Weights of a small GPT-style language model, trained from scratch on English Wikipedia: width 448, 4058 steps.
Each number is 128 + 32 x the weight over the matrix's rms, rounded and kept within 0 to 255. Layers, rows and columns count from 0. Numbers have three digits each.

# down: layer 4 MLP down (transposed), 1792x448, rms 0.0832, rows 1311-1410, columns 256-319
# up: layer 4 MLP up, 1792x448, rms 0.0852, rows 1312-1411, columns 256-319
down1311:124169162127119190115100133130134162142160162119134152121155118079144147118097155120129120146130105113182159129125078118142163091103124146147169128141176122131154168157203121107052117080138130
up1312:103130166069059151121131122079101175121122160137121161097082166180112041112118185140176106183056097114129145184133111134161142165162149167142150114123159135087078137132147130142043140148125126
down1312:133148178153153117081157113095131162152176141159136155166113156179121094142188100145083166108116139150098101100145162185112168159178122101111116140113100097101107101118148098079128102170126117
up1313:136141126180057119120140138122105131144102105133134143124196173127138155141121133130198165185106130145156124141145103097137112093127124141124137097163137085151144132117129152134136129155113130
down1313:129084138131136174115098097080143053182136172153103115130086110089102196156084120146100100137169074113128126123087156125137225151128046107142083066175106087139091098120126117150117175131168176
up1314:156169091140141151140128134121126128083139140124166135070092122150112126079163141158195178098171133163180155166131176108156198083106133121155102090132088080113124163130138087100157135109129083
down1314:145169104138163113130118106126176188131120164151166109169074163157135138170153121112105132144061145110074144139146071113139143187149129165069070124141135118130170141128122147132150131115167167
up1315:217112146099149075145177064122127073145151162093087178112138101164109142141160156166120124084071164117115204114193108131085147159052119160161138115089084154189126101118058197171104110169103124
down1315:047135102085118136148150151110126152122090121099081142142132166114115202185133074108175141098084080148171131156104155100184152108156061163136139082162166111069107181150108138108076133073143154
up1316:126157155145120153119109152146077139105119130115135105149068180116152094166148099139129133079186098144080147176126084105106175101098161160080143121130137189120096090097106179125106124137137172
down1316:144107162094152162189137119140183118100094140118157089124116076094116103086166189118092154156086088142118061142108158162141096114129105094142131085144183088143111116138147116090142125113126134
up1317:110152121104131099087180133110119181173148163079106177181101153169106181181159169171208133157161148167143061105068134156172134083107176132167135161106129136131128113093075120129138128073129112
down1317:158082096135123137167177182128167089138148098134101150133100127129128124176155158098114041101120111158127203140084072073102090115129100141202125115088123076220152145134128084105077119146125205
up1318:213151186090132119099132088124112108088171131105110088048107134136163101104086109135071153106158100178144062164094108143195169159114202189139168088104115144148121154098170143079146106171069101
down1318:125116094152101126139111186145074142161081119138175123162120126175138088136121148123093143068140120147109148165095138169125123098124157154112118131112154121151089149113144151170147124107133092
up1319:123090113088113148160112112136158110079095104130075110132123090151087150104133089148102172145123156170142160153154129099116180053157154128093219161135106140204083101154092147128129138126137093
down1319:072085128128136115067081158077070112165170140117142095197164170124129116108155120126160113139148092130101140080126112126046147124135136076135106176157161122112150089157220163098150115119113075
up1320:123093104122118148145079076116129128121186092089141161118133165075135121065171142105127128185089160137191141129130110149112108159143146161182107177144140183102124123155149103152110070072132130
down1320:096154179145118137099094117140090147120092152149143138146106129104109135108086088159069114119152153158129126174186093175126164049211124095109138119126152120160134117136088163107110084106067163
up1321:098134095083143148121119101116064150075154138119135079107136173097121133128149098147144151146132092136100144118078155072176141151165135114114110170207132125072151133150106082096145166073115150
down1321:131173187130136156097060176085132136135125121109110160125136133142150070072150200066131135067106101149166136131124213130100150129110168180138133119127146082124118100096144132129144101156136091
up1322:096127162086148159150129126160120104106115072069068106131114108092144149111146097126137133102189142155140139095087184106185139145137185127163131164085129092104106172152114129173095142144112168
down1322:154119117155096072093151130122103116175095161106203085115107147166098162164085107080135143141054102133149128113195083147097136148078098115073169117172109128103146125145180134170141114116223127
up1323:124116132102155165142147131164067088078118128116132110108129040162113126142150133129104070126079144167168189163102201130188097171101089157164091172175130099156135111112194139131144190137131178
down1323:130174153112110165112138114091128087125154148107113132113120139082167160072171143141102150148133078095114058092125133153140080076152177186153153102115107079135172126183178129131137136164118119
up1324:109175074098144133129145087217140156081185143096076206076105128203168162146153129090164128066101092074109132156115089157137149149156140154103161067183161143127148133093130085179043138078163181
down1324:153117115161111170200093112154101086199158172129130138041111146134122116115103102173157144141141113171126224115138122080193155121172118182143099111129123089150139073144184064164070070131148168
up1325:167168122121134119206150127098182100076132063138113100165098097149134143162111097127141118157165082164097138188171119122089145144107091085157102100168135136131101150169138138149158121173128157
down1325:107116095189179168081120097112125108165108131120155145064153124131104169157101107159111163118108152130126123103153101096153112115091131149111133132115114186108144107151143196123091162154154151
up1326:183182192087085129148093142137126126157149125112119099092169122139168101124150112137139105140140111133102093097163113151112163150178141150074076114094155104140097069127144131134126118169178068
down1326:170152070157111133091129130119173128108109117133096148104172144132134107111114095165199180101086088154099108092137133107127112124147037126143127132205095090121150156059114099143178157145124126
up1327:185115146175158163110153141128108137148188101172118107106170187155095145084154140087131074142161144121168149134097099100169085189114128090135105114183153150119105163102104105158185165105108096
down1327:110116139109138141101113139119071085133081145101115146183080152130166127138106102180114187150152082095080088151139142151206049096171138150122121103079100130098100055130081155109106147136097126
up1328:204099117067152121131119171149186158063119139123133082084170180098157184146151137174095122104123137149225157165111115151145196088203024070109169127120137116169103113036097107136163163075152198
down1328:153115066152112133069174154094113132090107131098161133144143148149163139139123124123162117054171069108112088140136098149130156109136136075146133163102165072132108105084116078169156219129115102
up1329:125207116094115052117110083142097112156135154171123068146111226177085118101088077117081110152118128188166110134135091159130119188129111149126107096173150104101107118155147157103107124134140122
down1329:178092139158168153081111140110146181100134154161116097129190078090107165116070163171147157158081168181147130074126161109156075124136115181111158152140131133141141145090118134036080124154114173
up1330:087104134098158164107094176151118137126110113148146144109146138124119146067154142130154220150179172141087132118174144130129106145070107132160117158120134138108149125123128176130147166185121137
down1330:161088114165112136123125114133097157173145116149148128145086068139184137047102130163144061114132147089098136080130091116084126142123156075162168113116178126132149139135124160173129076107175086
up1331:141122181123112133106122153191174062105126150107179090205124104096146175114144108161143168106139136086137110167159113098091088161115199131152161124133142137115139106113152172105127160167121117
down1331:120140091165134075193130150100094135117025147159129098108166135120095120113126075114156110120108073131084157147152144040132156124139089167177148103189090163171118095157111148100113114072092151
up1332:070125147119112153077124125146135119105167128120161152101139169169111125136126124190114153187195126150096140127128119132134156107104100139160114171179115135090127105077115104128148104152154154
down1332:163130113109111135128131167138133121203087118122177103045130145130166074154179081203135121194184124170140147164137077144150092125073116221158111145144109072110121109064124140129125180146172170
up1333:134129194148111157117147099104149132153174157160138166090128130096121128056108178083135109103184118120064160148130112131152126121101146054115109138104131104134122131152156117136110106192149102
down1333:094126026071064049144130140176172055131114115139154189119116138105126157129144117192112112079119128100098116101111133068131122146160145077141117122106141131108099081150136100138146072093123154
up1334:150146142135113152088172110148147082155184168092127144072168121109149119110075157082142150125109125154172131108093153118142111121093103121094157144108111137163129130131127092150154154164144081
down1334:136115160129120126152126153117121166150101203098159156128154072134152168103175134111147125155083143130092110084129140069162093117108144201111150193159138175104146118136168101115125118127122133
up1335:101075193088052084168063175143121174132107140210159112074122158160139125113109134197200099109171102101092132100138164149148059126153075141091158172156098171113098104155121176149069085131184126
down1335:092169166136086164121157115140165106131089129125100094118058105127079122138130087159183173156145183058148100107106170114108046216183098104099078176110104143201086144079158159146174034142037049
up1336:170145207145104116211167132101090152102164170066095109114134153164154136137157122113103050159136150106144141156156089134099114185168137118165175216119094112150143199118101166166080149058135128
down1336:132121151166136147120126090119123156135154111066152145145101210157118136166104108134144142144176076154087168144180168155120157099133192202132111192101119105138130159142139135094112102106126148
up1337:156086139161098086197139121137120096136127110087171148177132109150078178083130166171119098127122095143124120194096110126127125148146122097166112115095118145141140169139128126128092169071134131
down1337:110119167211156158098095122165152133175189118138160109120093158120154142111149144101128151177122059125119129121133159109146146120104096111115123127177066150129074147127179143134154113144121110
up1338:147113112125151110146123197150109111135110212151110149079164082111080109117098175156124126099059164069116116167150140166096096136162181155092118165129149160116100176174131102101137103077096091
down1338:107153098169143163143158070093163169096094130092122139145046159156157140163148137099096137149074127171129143121148097124153142139128139167140103114137141163132113137112116112131117113071100186
up1339:086113118131138140154125126101161130170143111161140103141060145143126130143084125114148173160131114125168118102126150104152106093114170166149150157117191118132173113148145186148059113123148153
down1339:145160080085070153108143090114156111121142133098148124069150134114139121118098131088163170104163120085111090128111130137112088193135108152143142110126037177114144145140138125127152152151160188
up1340:109116174088134199078104108151171129101117140124140122096098116102086142051174179110198150161201101080153147082108123126126144137147145095078175173098135116104132097075115145162142166110123089
down1340:088092171113112146146191174098133161146115073087083125118133089055185097156136126201197175140089120156171117131120102137141159085123181116145184095108147140066153133082190109106106097113102128
up1341:117168096123100123137128074111111106136165135109069158111200162112193176146146135157174129151125101175165180198101206122135110119095107092115104150059206098087127143075147172088176140153177173
down1341:093128133085136117121126139130169128097125125169119110133172117171115068112130103101070149117146177115101117124138078138145139164132095077179126112104108210100210147133116129115180089167147132
up1342:120166067124097115131082188126138129100144111135098142214115125142130098081066141130103138159157107118153135123167144186165139127104144130111129135116125137097166067123064194080134085145202142
down1342:140104138167125120116102110106097198091107104141084131105154079191126122107160163156110102133155142126127100194131134126044087116118151165160092116138158108118153156141190085143143149140097134
up1343:157155157159180125064159148072153086191172137132082143158144134115144084155114139164124124102153068117152156126138090120098119106104224156134139125155156148115124126084105092123119072095152170
down1343:133116094145095146129131141079124061114123142116112145155101153139137133109146152133126121175057113136056142163138134118120117189182095196109170129117139116087153123121147101168155193132181141
up1344:109110130093107099060109092126098113163165127132087110127097120104156175152179142106150084118087070144190099143117106147120116149139172153114192144144116143146140141134179126140119105056114143
down1344:103123116170125093159137171157120153148115112200168137187135064162138135086186113151104084112144179115039166128157169110086097092125112073132036134078135129108133154140110125096165136100130111
up1345:116133118104100105072119161154179117121125114133141119146115057138078117046158143173121115169134141139127118111125139153100108164092109158155079085111132125100146132102116115097167157099160114
down1345:151162142178147152185132109209112171181064090137108091136160162083101150107194127202129154114141119090102108143136102181125102123067157158094131183101199078118163130091098076121124172109154130
up1346:208138133127168172146120162157083112159189122143138156130096138087108085103144106087190169076097063137102140105073108150155102108089113073165098226115113128094134132117099179146120152187176110
down1346:139109127115088157172152049152127151126138192133132151102121136114144090125126154166054107089093113161097114146121084167108128160159149163164149144150132138086184095163134071110097139100190139
up1347:138098119070138121147168118163142128182179114107112126131161071194096129112139102215113135113121159172154138126110119127137140104133156122089137106083137102146131096145153109090153079103091087
down1347:117103138142137145159138128113068142101122214094087158123090102173080156173138150192119189120090149113137100156149126145134103096134140115168168135100159107148206155132119193100092112152142165
up1348:121137098137127092113156140105132096154125066057121164117129150137144105087086145075116108139090156148178094115114180160063135076079134131122099172178111063114161137138144104196081151158079153
down1348:127153134131123153131152120152167144112075170122138147140110180175135074111096152202168180123144099134106133181156178143146146134131110135105115165079150145114150142153119124104098059105103086
up1349:080119181120114128127155130136172121123170184134145182167103070192083134105126097162109119133114094138106172139136092133134113147149110135117145135142076124110175146099107107159116155144094151
down1349:135120161168179151165138171133134149182084079102110118087166136108151153174135073140093086095104127137140105135107159130097173174135109120140100112105119104141106111127129143127136151149222179
up1350:135143157073138145171098134124182107110144123114185085095090147092098127156136158097066144076098146159115127122097127137137084108107188106162094148150175127161122113128076135145108135197171117
down1350:121116123101145116123157091133119118156109135066147105106129124160141131152115112155159141131092138110157129097141163095098124112108138122169087134092112138150106128136111143082107167065129152
up1351:093181149145110137127115062147124167137115119068091097136115138121144079102054135142097136142127132127226151180099224161175130209104173202110161107156133118178126151080095104134120103097175164
down1351:109099151138123116145173116131107105120134093109129133101124113154148104150143110135109139134105168094108162123146118144143086082166118091155111106170109151139109112142118122104159153109094117
up1352:180135065167135120138157139126163141121131159172144188134153144144135131180117115093129163124116122153174116131088178146091188086135076094127123061200139144088151126121072083149139151160178178
down1352:081078185089099146073154191166078065102130109090103092084116125111107157134154123149119069122131133144180161147109084141157122146164133141113080153150176146058082114133145127139097154122146141
up1353:149064167166116149110068051074107130164110131117054155112111142090157112092117112000112069131110151138099193137121074160145104093130102083106091130152135123118110140059181164234125128089136145
down1353:143156135151154152112136072112153128105176165133139169140130137133105128117159160200112163100061101125136086125136115135052143131152119183177108097066068085138197152194084099091162171133088111
up1354:126150147127094108108081133095131076118134126113158175121092105151135092132128102092050136086120155159112103115097114057134131072093137135156080141104168146146105101106140182108079164131200157
down1354:132137143144173122150169156120168123160096126123123137163162122089149132086148057117159127138115140143130129078143158158102153110175100142098133112139100149120141118135164136163098089140106161
up1355:079092114072107114115119081144173102132131134121158165106152140113133143129033110107183139122069157132166093121217176142185181131114156128069135130139098126215141122073117045101126136103122093
down1355:160137158176084148123123156135097073108157134194170104173050144106110090212026170132132190147105110122114141195104130132124160102141183107133102134108193131148097062097111074090152119106111109
up1356:103117093155159132127063189157152140099162132145129123090171115102097133146090152092161146141081149171153135167132135106127085100139162115116075177176179133156110130080129089153067123124129169
down1356:150100155116028138132154158129119158108161161098066160122124103113074146123114179110153189128119078097147111115091135171109128138218168158123105098130154131149114149167166157165115108081137151
up1357:166190104118120199102155165146137167159115107153096127141128143077114179182097109156107172118100130139202146102143149116078068175141112157190077075129075104131054134156124164134162108079134153
down1357:085058157068073119142102135101103132115129129179124138148132146111182166151153160066118146116094190106069149123086136140128035109120155134060168149100139147087183130110138144104098129106150134
up1358:052140135126150114122108144166144125113081141088143129067140116094167137140116102199173098132122141141137148097145112094102010088098103111113101100176201106072134052204154165173121178189092164
down1358:131089108073125142099155138162122173125121137094176057129151108119127135127143127155142126113135182088142095127141094116062117118105159126159133120118129110178082119138118132105105235080124115
up1359:109160095161093118111036181095122096203182049138099137163118114155121122177131042139141157147133136136164135090144124151133107173151146062076149117181122084124168116072163123082213154150150142
down1359:162087156113096166098103113114210143092060170127124144113152118133114153138156164148069120122094137086113177161095104129118108086166130164072110153174134118089171156198148136123146117093175129
up1360:123156152143126128046138103093117137131178170138163166155121097163119152078154132103147122101136160149144128115152169155108146159045140183153119131078117145128097157104107085073108181188140087
down1360:137187133132098174138055160132162166137161114166146128092110123151152101121148138106160051103167095160137177127177119088115186094159110103147112171192112180115161082094157112119190161156098139
up1361:156104166144069129117167145164131105111144133073124147090101100125126128141101120091124163118148183104103115154168161154128098120183130114083161106140105164103144148161123146107127128131133163
down1361:100088159116132121127160112129088137117110125101121108132164122094103136137116131178146143194174140075103207071183065063136190129101172098163107114088164113147079125113180129156129052122158141
up1362:121157096135110164104133096159101097153167127125132178105130086147122091098109102112130120105092098176131169101124169099138137105162121151133102144108104141108150133142139115138109144106158121
down1362:119137176121084086153120128105126135131121106135108090090086159107143096093153089166181129146147121094176163106158090155082093109075114122171151124082121048210110129113160155061114088135117135
up1363:089161083160134124094111139126065141137134139167149150158160130143094142135167135109112124093135129058086106065091090107157091074124147116142126145160113176184087142110120151122090115145151056
down1363:102137183097122137147100191150077126164138101144161166114136120128142124119185117117087105144065125105153101118130125103169136100152121114121176154162145130132162111150108176142163116117124123
up1364:125126075151077091157123165108134119114126138104110158060131102147109116145077133100138172167092144115120171136128124148136122135060151153176059121091166128120129149143107137080138140103180101
down1364:139079110063087124100147113147122136143164111187094104111205107144168132113145106097167111150096134110138113120085161132108155117115131152167144110123108137102102110105124098119159077096120139
up1365:170117133114124138136088066080104124117122078145087172141186141116136144137155117194110167130109133079150122090123105124125134143085073131091097150082168105083124162148156176112089085123121141
down1365:125113155167116131144095129137204131096151096148150148061117161181137121146140147105181114196151111115133100140160129184137156110147124162139157094159134125083127175120133132077107129151144163
up1366:150132086141117156122088146141099136132093123154166106109034104086098113102158115139128130144148109138134103153101185110165106109165149153124201171110117100094166097127102129119149159109115116
down1366:161128088062047129149203110157115120134155164119152165126080118120130065120092119070163137134108105175130098149126112116141117162107089165142170137109117063153086124085152155166136129133113120
up1367:188099111129168139139179129091096129112154071113113170100146133128163110110145141038122097143143181085194147139173142114098104105076183132085169158148123064153123139131079065132087162171146095
down1367:158126187123137119096086113176142169073091108127152115169113148139136120194163131081117110084126163137147142159137116125102131073043118101083129142063171147183138164119122146118137148138112172
up1368:113169085168136110106088205175118077182146117208080146166114186106092172077098138144116105104132086087138180120074148167153141185086139129136127101051119153149183112142113121127149137084157126
down1368:155110081144122125122141091104135132124121117108148093140147089116117138175122122197114155103102196138187084125114092135144160119080106080109080140159081167116174164129185146116161131188191115
up1369:114124126151072144091126129147128149039127117071085180164108130114093161205127163100086113159146138144172167074127129162137165114117091113116183091208168173089103112112087128157119159102102067
down1369:152075102140144134174159121076127118118100093145147164092160152106091098115093151159157135134117181190129118186119119178189121126140168112112188123127102117130130120121104049159103109134194165
up1370:144100116105054104151141106081188171131144110104123098129147163113108147133151158116164130164134157095104162199185120117120085167168101141165172158202145075130122143123111168130120163143190176
down1370:149108094134143146149148148122105160133153159162153211113146187144109170115180165103136122094112074088107066139089133132127177156118125147162127143116129125136095061154136068161153087110134136
up1371:142138179139097101103108157164069156108145165150100153177133148150139118132092158137128148086117103178100116119109119124074185100086164187106101153127121186152152096105125097162140099145111162
down1371:174118148172143096117142067151120165118141146170168085114133099115167108106140104183124127078139124140169141171102162130105132123120089084130139115114184081116096106166125131057175207107099117
up1372:145136133140160142162062103123121153067136147132116115089098198123114146134076162122174143156110119127147098115075122090099095140115131040163098191209177120075097134104154161100094137129158153
down1372:107129166164127156110153132138125156139101102100104157189119068134135115080121135098080164064093123109103135061132138168116136128178140121100137146103163103148110113134096190170091145137143115
up1373:193093179121133149090132147136190112122124122094116129121114152078156113145106117126165117179149129073113143095141155136094208124161119154134130150140141114166187134163122112128108172171156134
down1373:124170088148091160107087147093113121097091095096148136166136156148162133136157112150109085118069117103105133116122151104172098166086132103139082115133164150143127144177112133159136116178122111
up1374:129097100109131127142144106094134136171081110152139161090121102151115125159131146137132138123145132167095132155125102104129124109118072160101112112104111171135088158107158146127092147130134115
down1374:151195114143125122159094166095132152105110100142099112098084184160152123107145173134100143082087139117125109111116108109129117121077195108131117076121161152142142079139149143111171155134151143
up1375:190171171172072134145144121122147126054016162155202127066180112043101131133083156146123150155092082073119062101089115074132109134128145112125112103118065102091171176152147162067132104147120146
down1375:084109116136099144200133091135077122102141151055163152145122151145133170089113113128169146105108145155108129088095082088148127136120101182089092155127135096137104133136150082124084169116119167
up1376:135119149066121164118163135157127095112124071195135097119108206095082122141095120116144140117071140111176094110150141090155168143157108166132094133122147136106150109144118085122132134123112133
down1376:128121102194129059124141112066139164148096147121088145154114102129165140139106101123162144102089098128104129113092133107101085103187115062095125122150155157105201173143142160117118162117103100
up1377:138126106080146091087097123179164130147169139140081095144172115102086045097154108171103103139136123139137122163121126167164105144089109135167156145084152164153159134142145119149135145142110063
down1377:067094161106141111108119115171138101147138157143123160128096184109113139095147113101150089101142115099144113173101140140090119179043142136099089156079165146154110164114122142101095130116126124
up1378:131099121138166127107106152124099100162148143096121138114154164111160120079125132098159097177141088126085118086101127137200137144143113155136158097135075062148121202092139101178111057130108129
down1378:085095111097140157102146165085150147126124168114113159130157168127071071107094078124122148079087174146157099141163139150146115088104109054141137120157167114085079136093106135110100131130110075
up1379:131099140097193139141133154099131110112117128106154142083146122123105122160155116132121110106118176128167129156118143081117089109129092131113137138138134142173124145137118125147035058122160139
down1379:182081151110096121169112199123126121094126159191161131147114179139104136190162075196140110109138164144189121123122134077163111098090135116129143157109131082147117101110110133080098121094165094
up1380:095115107166121128092111132147141092163128073126114147071102185173119122077188126152051152101163114129137106114144110111124088142179107106126161172101129118121140084142136130143140086150085159
down1380:209201160152053161090118131094145118134104123099128117136100144159147120108144175096091125138129099104171200076107125064129214159123201128113102115156148119127128168093162077093143110134144169
up1381:155096099157143086138071196104152173101168173148084125083084100161083092152070079141103120065102071166114114128108099091128108123098187166161114122176112102165116118126135145096130176103129103
down1381:161157112197076112159101078141126080099096140151159154243134211123149130135125107097126095236041154081171179114088151190058147066133155127199112094112041082117162124111177104173180081126128148
up1382:120120148128137069146135088149147113147094190121143150104140175123159177090143149145182169123184149128137132111111115128114169132172171135093105135102179148125135158056112139159122087139076150
down1382:123123086135158165176110117148153132120102153138124130115108093103104139095139138127144093141085150127117128141121114115059158164072094141084167039066131112100107174129115116118170117135101168
up1383:191095113136138083116116121112107078148173131149165169160129173136108128130108120146166132158110153074101137069135141096119133085127178187117158159173185096140191105060065147156109157145121134
down1383:136103134122106138063147061159099136089132148133083144154117080140112138181165207122159146123145110157111160113022112161149190129132099160128106114108126180056110208137147103100121108083133120
up1384:155082143064154144171118130168117120101127120068165128107116145112152127095098138148116147137144077127135194149096124126142122162151101105116132095140138179170120100096158115119127063180159122
down1384:126123152155128135072143121102147118123153092128145152125117125127138175142044170069149086156118120135141135160143088072120091118116161136149113092098179119127148173145118127148154166130130159
up1385:180171119131168152153108139117106215102201066153145065114171111120095139107141171122102213131153122114120082137106182121162142110160065075114132201112165054119110155107139167100038136145147121
down1385:122098105148089105146145152153151140192109122116101096153108125116123144128167140137091150109132125093127102119133101129131143134174157108172154100076134100128192162167121128110085128057177138
up1386:120120097176068091114086154139115137129134143126164160146147113099177160139155095105084147150168092139147126093104078129078093096133102157099154127121102170179149090116145093209185171136183134
down1386:186170166114192171120192137150091148125153127090124132091121139144136148113099186132110180159088152144116078110126120127131186129159116160093093159110143099076063078169123106066069112107100123
up1387:133091027112167130102079126147141124135115094116114104102160133185101138141161077121102067110119108125102112123057073145162130124148149085183117121148154113084095133091113106112072154149133115
down1387:136148157151094142050161132146098135117119087107078090124137157121194144191194152134117100103156119110116092143174153120114144184144113138105118107183136147100137170109144152163164126098074082
up1388:079127046132150054122117115138114080161090105056143132136158141128162102117149116146100118082186113116218145042187145138184155175157140141146105118144119056173119148124147145130077142103157132
down1388:109159170107133093130160154060141134132105156116055171162102128136127112118148079097129095122102148156129111115074144102116211096135166136110151165137137155113090096085140122155112138122151092
up1389:135123144138083082145150081195087104124147151094108171130089123170064097093127102097146083190149102171095103142168103107143122091116086095112096134138140088108138078123171043084110163164129108
down1389:185154110164171166083107089145106231141220138178130119151112136164136162068098053138114161102048073099099099083159150070092181080153135092146053124085184125097168076109121106081167139147090140
up1390:140152120144126097099139116130090120130115154111105140113072127167184149115091101134083175161187065088147140123111144152154133167110122152107151098155117116147150153092088131143078148117168116
down1390:141102087118113135175125135161152116121163109098126127228107155070057171183136118088111101128131093106121120116146099090169149100077112059169109081098116116160095147100126145161132105097151159
up1391:060099084116091125168118137142191121142092143165133158123134057155165106162147128073063115107170152135147073153170133110148080070173125089100130066125099138129106133094105119088141135154129141
down1391:117140104102149162137123096172124166132125142116109085094136150084075183127143174139158170128108124077160157124129129076129127120139128201121192147090126109125093130148126123136123107037137128
up1392:090133085111114140124171189110065157160072181114127170147175135184129135112081118141090162122084073151085177117168138078099149159154108102139210104162149146145129185105117018098179150138131082
down1392:104156119139085120180118129156115134131120089136182134163084137146131088145116135039167074099146090129170125123073172156105163105143156123149128154134143120139183085081155138176133096095120137
up1393:113101106145127102166132111109169163119161153116171112137118120153127157097067177144182112150122084104142124126175145091156137151141104123172128131138109141120138152107141109133123150105177103
down1393:100158105156154160154150118124094123095104163103135124182145100110107107133084093078136128097159132144082117075118153119103122141068108167090129114180120090166095121131173142094131150198109106
up1394:128111134193102130105165120096078123200148132099155105136186138168158114125075097146149103185145131133054163055089157096052107174104144120115167085103100143132145206198119102115156158136166088
down1394:106154129077112144172064127158135081155054135109198195095129083144083127141145140152088116171121130163125092115139200191070149148132122123118113175142134137085143118154099128083066074104175114
up1395:089130126076153118087146120118123183097132166128124149095139077159106134198119165108101155136103063083087149135087095153070135137169148129125084109136086129146148105125157144197123125114146135
down1395:195088108154164174140161181070109088126142160156166121160155130154152046128100111088133099143134175209201131205124156118183075160115113087135129153131194139158106122093120108109168080128111167
up1396:153114099123134146127150154088146105116089096077117116107176140123143124128110127083155109102119061092117144146097109100143137104119098133160141103091138093144102101118095104134068106100123141
down1396:134138196159060135092049152118140102148125137091123123134090163132106162126147177070088110119143160115121153142161136125108197141110121166134088135155168138095145111130163150115149139177099132
up1397:141145180100158127175113125133136142138128119134144145118094143132161150140129088077167088081138145108151172124120124096142153091108094118101103155157134130110117161106147118128179141230144113
down1397:104151141106130142127160126105144102115110094174139176133126092095142134184112144111154129114116078220090128162171118143100089079109087127140102108089126120136093101122111161147139098107163157
up1398:083131156154103115112147111149116139132072121110138125047169125147127078111034107174071180131088107103166078040095206149157097114069136108117138095088156132139074148139170169126112213135166161
down1398:165148111116129123123108106199169087153154100135115153168049111124114165154224150155145141147182162152101158215149086053164111211157139134105164159131055130134188140150142152133082054103128147
up1399:141111098136141165160120118110090092116098129154068106104146126106105106134125133103064055123095091171136134103128101055149112131154150174113159158114153139109187104143134170125132133129173094
down1399:125124109169089106131119099140194043080074129078144162166126147155143158175097116165130108138131089093120145141173145205089054130111131089130132092113093152110123115153114151126158180130156189
up1400:115105124117149108127163126099144105046159175088189144101104117169155194167092137107161078178073104126122115158148117125140101100100079113112133154074153161172096139118211195116080104151152115
down1400:138108171201168113153128131095125087063096151104192102160103134066131129158114086177091162171114179101179125124131170170104146128156145157118144122103047134106088185116123129120092158143124148
up1401:101088102100150107105114138148122169121129104115118164135184094105154166100154130176125092120096145121122128127174135175148133105157180091150192135156122140066101179168095151089057142119108156
down1401:125142088178084136110098144124152165142078115148107102182149125107129171149131189174159177181167092078108173104096143144085104134072144163102091110152132115112122114196135106077075129108074166
up1402:111183093129107120089148143144149155092156135111094127136127121148194120160132143125135139205132100145107157114129134164156095150113085126108149142133205067077047190121183085119091189154098183
down1402:115172154167124143053116102155162148113080168099184120118146130083156120177136156140122153091114167174165109105118144163101143077165130181189155077109109109164167160160184141136140099145157086
up1403:217186138130146095114148127092155090132169084140098108099107182084091107151120116135150087180155109144144128125095180160130125137142126157114090101238227100167166093109101172137147121142123123
down1403:142166089139121117155149101104084125154154121105131144183140127158106140133137122080157154153111138132162165129074115107128102165150123112117068100081097167083097150134136097131118147112137089
up1404:120141126169155151131095144088187142136169190130174134086121150169112130125061115064145141052112162137201086077161169128118180133135124138081120181129134118162075128200097117084102094123130078
down1404:126121118138095124175071131169120083129092160129185139108109106150119145182139150114097094129076129114134123120111150114106151151126176099118149166194125108155152078134161167144168141108077123
up1405:105124110117121153094135073110112171189159105078086125155119106089160189145152121106129145147082111110141171176121112099138104143074144105121128161113138126159131155112142161133162115130078104
down1405:138174144127110093121152110145138140180182161141077132107126102109102217118102141166127124096159132170147131174144144102111138101175085150134145126207102113145122148177175134141075144144123138
up1406:078131133135165163156142159132122137086151109166104142155126146244208118131097167095159121193110141104087182128119154130141166205074170156147149098125118128102168116076112086155102143141184099
down1406:134189132097147132146146097144117159070123151118111165127118078149093107053123114115104167107152033134149134099138087085101131135139128139124077115124132159112165159200125127139153116139098117
up1407:115141148088162155087083104114074145053143190141108125095084159131152148106136169137165125124143077092112161136101117084176106125133143103145088137137125163128117168133152103177114084140159209
down1407:106142139146147151137120109162126104124146122141110106123161173129119088147093145116155167098180103150097148164126144136087096113106202103094141151090117056122113158078123164188090134119161089
up1408:180095107175102135094163096060078168064195150192071106108126179219062131209106119130129132159101117107204108146069160210128096168068157146108140157165092109056000169100143150170070216196101109
down1408:099159084107104140131091151084150116136136184143122124152130139145160095118157127083145155143139086106151160165126123100092105193177133121156153163117081110148181069111107126142122080113118133
up1409:156134114082119140087137102149071176111170092073092148135114077140173150116136168057106105139098120059120125105115176118121148175088030094136152154115138149155139139168079129161166088112074145
down1409:104170176136112176098177106113082090154077101124137130105183124117117121110129163057126078109122076160083179129092112106148118109148114141158133127107158098154105088139146121207107113128146170
up1410:128135105130149124093119179151092093125125180147157154168137094147071072073154135130130151105098146152120125108099138122106080105096137174072109132129150102172154124100097125158140108110139155
down1410:118112098105121142112155099103128085207145106130134157157107112118100146130107184136147140122078101046118158106152153121098139123101102204157083079100164152146155166151133143072136098086089189
up1411:152145105144155171112168151147105083132153102187100160097054105132126115078126102067121132115121165103182141119138116159085076174155150115134076123136126175091083113174096069133131138140127151